config = dict(
    num_hidden_layers=9,
    hidden_size=128,
    num_attention_heads=3,
    num_key_value_heads=3,
    head_dim=32,
    intermediate_size=512,
    vocab_size=989,
    hidden_act='squared_relu',
    norm='rmsnorm',
    norm_place='pre',
    norm_eps=1e-06,
    positions='rope',
    rope_theta=1020.0,
    rope_fraction=0.25,
    qk_norm=True,
    attn_scale=0.177,
    bias='none',
    tie_word_embeddings='early',
    parallel_block=False,
    extras=['value residuals'],
    init='normal',
    init_std_qkv=0.0577,
    init_std_o=0.0,
    init_std_up=0.0577,
    init_std_down=0.0,
    optimizer='adamw',
    learning_rate=0.00316,
    beta1=0.9,
    beta2=0.95,
    weight_decay=0.066,
    lr_head=0.0074,
    warmup_steps=321,
    schedule='wsd',
    decay_fraction=0.379,
    decay_shape='sqrt',
    final_lr_fraction=0.0,
    batch_tokens=[8192, 16384, 24576],
    max_seq_len=384,
    doc_mask=True,
    train_tokens=80840000,
    max_steps=5295,
    dataset='wikipedia_en',
)
Each number is 128 + 32 x the weight over its row's rms, rounded and kept within 0 to 255. Layers, rows and columns count from 0. The size above them is the row's rms in percent of the matrix's.

# layer 2 MLP up, 512x128, rms 0.218, rows 473-497, columns 0-63
size [116 116  95 113 107  94 103 108  98  96  93 107  89  98  88  98 104 113  99  90  98  29  99  95  98]
[[160 125  64 144  89 151 105  91 167 158 110 124 104 115 127 142  72 124 154  99 211 170  95 116  56 162 144 167 112 157 141  90 151 131 101  70 173 172  85 137 125 137  97 117 139 107 146 133 114 139 137 100 139 121  93  86 101 145 179 137 126 160 142 158]
 [151 127 107 144 125 126  54 122 115 188 129 110 111  94  62 115  97 125 172 107 103 112  98  82 137 133  69 145 166 138  88 143 125 133 123  94 134 153 152 104 167 196 135 123 122 129 157 165 132 163  88 118 146 152  98 130 116 126 146 127 189 131 134  92]
 [102  75 132  70  96  91 107 114  86 174 125 106 106  65 126 178 119 176 119 130 188 145 135 136 105 186 138 173 101 160 128 125 114 141 152 107 180 128 112  50 111 110 158 150 161 140 172 123  86 137  89 135  93 114 118 132 129 127 169 101 143  92  81 138]
 [ 88  89  88  60 175  64 132 167 138 145 112  63 113 176 108  87 122 191 144 138 156 103 109 159 136 129 101 148  83 182 100  75 108 142 102 119 129 173 147 184 142  91 189 148 172 123  91 148 159 135 199 145  64 147 144 135 166  86 175 125 166  89  96 112]
 [135 125  90  28 122  72 130  71 107 132 129 128 120 113 112  68 144 220  92 104 192  61 116 177 134 163 107 154 153 125 103 152 147 110 139 146 133 155 100 146  92 166 131 122 100 158 109 126 164 141 100  89  85 179 171 122  89 151  98 129  87 118 189 160]
 [219  91 142 130 110 168 109 105 135 216  71 161  83 156 110 165  70 153 154 136 117 155  99 103 141 202 106 145 157 156  51 113 128 115 136 155 125 131 138 152 117  87 148 119 128 154  79 118 116 154 106 121 110 179  52  81  94 157 162 127  96  86 174 166]
 [108 146 120 127  96  54 137 155 112 182 119  59 110 156 152  70 107 159 157 122 162 120 115 103  71 138 122  98 178 199 127  85 130  78 125 112  50 186 131 162 118 136  93 129 106 147 141 133 151 164  99  89 179 121 145 115  99 156  96 114 121 132  60  72]
 [129 136 144 129 166 146  94 149 146 105 115 101 108  96  76 133 165 112 125 160 118  82 116 142 110  91  93 103 110 159  84 146  74  77 149  83  89 133 140  74 195 141 106 156 198 171 109  96 129  80 117 144 144 218 135 123 161 123 147 163 159 130  91 105]
 [ 98 153 148 138 139 143  99  98 135 120 133 117 128  51 107 115  85  93  68 117  94 132  88  88 131 154  92  88 147  91 125 148 111 133 166 178 105 154 102 157 174 118 128 124  91 198 142 106 175 159 116 109 151 149 126 165 124 130  74 237  64 133 103 138]
 [163  92 118 131 151 181 154 129 103 110 131 114 112 127  83 102 138 176 134 108 185 118  68 173 124 177 110 184 176 176  92  80 139 112  94 114 130 130 113 155 159 132  98 119 169 162  65 172 141 164  66 127 139 133 152 122 160 103 137 103 145  81 172  79]
 [183 133 121 141 162 156 106 117 141  96 144 113 116 109 136 142 172 117 101 136 111 139 103 139  88 167 153  85  94  88  92 138 179 167  87 138 181 129 125 124 121 120 116 100 156 126 128 147  62  60 116 146 129 129 122 164 146  72  95 154  72 120 203 137]
 [163 163 108 131 117 138  85 157 117 105 184 108 155 134 164 106 141 174 190  95 152  91  99 146 104 209 156 173 110 138  66 148 158 142 164  60  86 158 140 122 165  99 134 151 183 155 123  75 112 121 152 115 151 128 190 119 103  65 124 144  64  87 123 174]
 [152 184 142  89  94  89 132 174 137 156  82 174 151 127 135 138 128  92  87 157 143  92  73 137 169 151 106  88 145 117 141 135 142 135 160  78 139 163 145 132  74 156 107 118  67 125  87 125 100 164 147 151 105 132 164 109 156  69 129  95 146  62 137 166]
 [152 131  81 146  50 115 110 119 113 128 156  95 166 156  88 153 169 119 123 143 182 154 129  60 131 109 163 128 129 187 108 141 169 126  83 135 111 147  99 172 155 150  70  96 135 123 148 183 146 106 106 105  91 114 100  74 128 153  95 138 114 164 181 150]
 [103 112 189 127 156  74 101 171 162 123 173 107  90 141 122 165 152 117  60 123  96 122  97 121 140 117 120 136 137 166  22 136 125 162 123  72 117 100  63  88 101 155 117  99 173 130 145 159 157 140 123 149  85 119 145 115 114 110 119 101 155  87 131 156]
 [148  79 171 137 101 147 106 172 140 140 150  84 189  90 133 102 147 111 106 121 104 150  99 192  83 141 149 146  98 179 128  51 172 105 149 154 105 255 114 114 100 100 145 119 126 129 108 113 203 137 113 128 141 170 165 121 138  98 148 153  88 115 127 177]
 [104 129 138 102 195  96 116 147 166 150  88 111 207 177 154 138 152 189  92 140 152 154 107 117 101 162 109 122 140 153  98 112 144 108 104  99 130 126  93  95  63 176 117  92 135 184 114 136 166 120 109  77  81 184 150  85 105  90 159  83 153  90 109 135]
 [118  92 180  96 169 140 132 187 162 178  95  82 144 211  88 109 143 102 158 158 150 121 107 143  88 111 132 150 149 108 143 105 198 130  67  78 118 127 121  80 176  55 128 156 159 151  98 177 161  77 141 147 144 161 124 130 115 155 154 131  76  70 130 178]
 [149 169 100 130 117 143  41  81 110 185  89 118  80  77 120 175 143  74 152 140 142  94 112 161 179  69 117  93  96 129 155  89 144 110 120 169  98 173 116 151 148  84  99 195 137 110 134 153 104 115 124 122 166 100 118 128 151 130 184 118 154  59 116 143]
 [145  98  96 104 116  82 117 139 173 106 148 113 132 110 159  63 128 114 150  64 201 198  93  89  49 106 101 152 145  94 164 136 144 133 116 102 133 175  97 181 161 148 111 156 122 109 178 134 140 158 115 158 116 172 162 131 111 130 136 153 175 142  79 117]
 [115 138  72  67  90  64 100 164 140 164 149 108 176 134 124 154  93 120 170 146 124 111 125 141 100 158 162  87 163 109 112  91 120  79  68  84  86 179 128 113 132  89 148 166  91 146 127 148 110 107 140 137 130 144 146 145  87  86 185 111  99 133  88  93]
 [143 167  99 135 162  55 106 155  76 131 123  89 103 137 115 129 140 183 115  81 159 110  64 128  85 151  92  97 103 187  72  94 169 147 118 115 112 164  96  98  85 164  95 177 159 164 100  87 134  88  49  94  93 170 141 154 116 131 134 160 124 117 146 127]
 [117 132  87 151 116 148 108 117 151 192 192 126 102 100  59 171  62 120 128 163 121 174 112 153 131 115 100 169  90 148 152 130 160 142  90 166 138 113 102  86 127 114 117 195 134 171 148  88 134 113 125 149 135 150 132 127  92 126 187 111  73 111 127 131]
 [158  83 100 109 141  70  90  97 136 133 138  97  87  99 184 219 114 137  95 143 124  90 108  62 120 149  93 112  46 121 145  68 115  86  82 136 110 112 116 154  86 132 160  95 138 114  79 147  77 145 141 148 153 183 114 126 147 132 149  61 151 103 153 194]
 [140 155 134 150 117 162 125 150 104 159 110 102 171 167 106 155 185 152 145 127 158  79 115  87 143  94 125  98  54 181 145 116 127 130 186 119  71 199 139  88 139 125 141 203 201 219  93 111 125  65 148 117 126 115 133 106 189 132 148 113  97  48 120 125]]
# layer 2 MLP down (transposed), 512x128, rms 0.205, rows 473-496, columns 0-63
size [114 107  96 100 108  94  95 106 104 100  97 106  94  98  95  97 105 103 105  95  94  29 102  99]
[[145 176 101 115 102 147 114 117 102 117 198  87 103  87 140 163 196 142 153  88 129 140  71 155 112  97 132 148 130 129 139 143 145 134 115 116 126 167 133 109 163 118 101  72 119 137 147 142 125 127 116 128 131 116 158 161  93  94 167 106 146 103 159  88]
 [110 163  89 151 166 151 120 124 102  90 154 118 135 154 101 110 162 118 100 119 102 131 166 148 167  81 127 129 120 118 181 178 193  93 153 121 116 115 191 148  64 101 176 121  87  86 121 187 125  90 124 122 132 121 129 149 173 107 122 170 142 111 163  97]
 [ 93  80 152 155 117 150  80 165 109 148 110 101 117  74 161 101  35 180 132 109 133 169 118 132 153 139 140 126 149 111 147 183 110 124 188  72 119 149  92  82 158 133 140  79 138 130 181 166 152 130  94 121  70 144  95 153 145 161 116 105 149 136  92 136]
 [ 77 103  90  67 143  64 207 123 190 147 118  98 149  97 107 109 127 183 125 148 124 139 151 158 145 100 199 121  69 128 129 113 101 103 156 122 118 184 137 100 106 129 148 135 128 124 149 141 159 151 149 150 126 114 119 158 177 146  67 138 161 121 145 118]
 [ 86 119 122 120 168 139 155 143 131 107 163 100 201 160  95 141 149  68 159 119 165  93 112 157 141 127 171 154  90 144 152 110 116 108 203 147 101 143  74 136 134 114 136 141 109  99 141  73 102 138 119 102 153 188 150 134 121 169  55 155  71 123 148 130]
 [125 106 111 153  62 127 124 131 122 119 100 125 133 108 138 119 143 128  75 138 134 141  65 137 132 156 119 116 122  85  82 174 132  81 143 116 143 109 124 124 148  11  95 121 112 106 126 102 101 170 129 120 174 130  67 117  43 136 141  84 115 100 105 172]
 [160 176 161 100 112 144 154 158 137 164  96 151 113 128 126 125 128 166 151 116  91 113 229 125 147 123 144 104  91 127 143 191 137  99  89 140 134 118 226 132 118  91 122 124 121  83 147 122 146 132 103 120 126 129  75 160 131  96 152  65 139 120 106 176]
 [104 159 117 149 171  85 105  86  99  71 169 153 171 112 139 109 134 163 121 134  85 155 126 133  91 142  87 130  99 121 126 120  83 161 158 102  97 131 108 161 131  92 143 178 120 166 124 154 126 204 152 182 162  53 136 125 150  59 115 118 111 114 173 111]
 [132 153  92 120 104 167 111 156 173 142 158 119 119 177 147 117  43  75  91 158 137 131  95 162 133 179 118  94 142 110 112 133 104 148 161 141 179  93 119  74 136  82 151  65  98 155 157 136  84 129 124  96 184 139 150 104 184 105  71 124 143 127 122  71]
 [101 117 134 133 107 121  85 148 126 157 116 111 205 187 105  87 119 114  71 143 207 149 168 145 183 127 161 111  95  92 161 137  96 119 158 149 109 100 144 128 113 127 123 132 132 122 157 176 114 151 157 115 162 117  94  89 168 150  79 125 178 161 100 121]
 [151 163 148 171  76 187 107  88 163 102 105 176  86  97 111 157 205 101  70 134 116 129 211 115 106 194 171 155 122 123 112 115 146  97  80 138 146 176 126 167 131 166 105 143 133 135 137 149  88 138 187 154 150  97 107  98 111 196 147  83 137  77 180 175]
 [199 174 127 123 147 100  99  96 152 100 152 148 133 125 134  95 199 187 137 126 214 180 151  91 150  70 137 124  97 100  95 162 166 122 149 157 106 179 167 133 116 126 108 112  76 102 183  60 148 134 115  89 107 129 154  89  44 148  61 119  85  81 174  76]
 [104 148 184  94 120 109 150 102  74  81 137 135  97  73 164 167 124 189 164  96 134  70 131  99 149 105  89 136 131 136 150 164  78  88 126  91 170 173 125 164 155 132  88 102 169 154 137 125 127 142 142 109 150 141  91 162 116 159 128 151  85 116 148 139]
 [104 123 128 132  97 135 118 142  66 151 186 143 169  87 172 135  96 154 139 148 160 119 160 123 195 115 150 118 149  90 147 145 103 121 122  65 170 102  54 168 163 126 142 114 180 161 106 107  80  82 160 172  94  93 120  38 105 170  83 113 111 130 109 151]
 [ 22 141 152 135 106 130 133 142 156 102 147 144  90 128 121 128  85 145 145 131  73 134 126 118 126 137 134 126 146 154 120 125 104 135 131 125 134  36 148  77 142 112 119  73 101  70  91  95 132 139  73 204 119  96 106 156 136  84  99 138 172  64 140 180]
 [143 137 137 153 172 145 136 162  85 148 154 197 168 167 148 109 147  69 109 158 127  84 178 165 145 137 131  81 139 118 145 126 139 120 217 128 105 163 164 145 138  76 116  91  89 158 121  95 108 154 124 207 201 112 161 183 192 142 106  97 130 162  89 142]
 [100 156 167 180 127  91  93 139  52 161 152 124 111 137 130  95 160 112 127 103 155 181 154 140 121 126 129 106  93 140 173 144 150 156  43 131  89 104 153 119  50 105 153 166 197  69 111 151 126 136  73 156 185 120 111 118  96  92 134 129 119 109  88  99]
 [189  83 137 142 131 102 154 153 173  45 133  80 111 109 103 112 128  69 143 144  89 156 123 138 146  54 129 134 137 107 129  78 135  83 186 119  61 130 178 123 139 101 155 136  65 149  66 206 162  87 132 155  69 149 132 135 133 131 134 171 118 114 103 109]
 [103  87 146 139 137 162 123 165 137 144 101 107  90  99 170 151  96 120 111 131 129 151  89 140 176 127 132 140 113 133 151 149 169 103 165  65  95 153 140 159  91  89 166 119 121  99 106 129 137 109 193 185 163  94 129 162 144 147 150 107 101 126 154 192]
 [ 95  89 168 110 139  86 169 126 124 156 134  82 119  74 139 121  78 166 156  93 124 153 123 105 144 142 143 121 125  95 163 126 151 124 140 115 108 136  84 182 110 124 156 122 136  85 108 142  78 108 153 137 108 149  92 123  32 111  68  81 114 137 129 121]
 [114 145  96 139 108 147 126 167 138 126 132 137 102 187 108  82 144 124 111 163  89  92 191 124  79 156  92  88  96 115 137 153 129 108 138 159 138 129 201 128 174  86 194 103 126 111 163 148  88 117 143 119 157 138  82 111 102 114 166  85 158 126  75 101]
 [141 136  91 174 172 120 155 136  86 125 165 141  81 122  94  88 138 157 100 128 175 133 114 190 132 100 146 138 137 163 142  61 143  90  98 157 103 138 171 146  82 115 103  61  94 102 152  83 108 138 124 104 132 131 156 120 134 135 142 138 138 186 119 123]
 [142 201 127 157 145 209 157 155  81  87 153 146  89 183  97 129  56 182 103 110  95 160 135 136 129  93 147 143  77  82 115 206 138 147 127 145 128  99 141  86 104 125 123 130 112 124 120 153  91 156  63 106 130  93  92 139  48 179 110  63 146 111 150 139]
 [160 145  80 210 148  77  88  91 121  71 169 153 128 125 106 136  87 157 188  94  94 110 187 135 114 119 121 117 126 116 111 146 138 152  94 100  94 104  49 147 115 188 134 149 122 123 146 114 107  82 161 139 195 112 101 127 103 171 120  90 138 136 118 132]]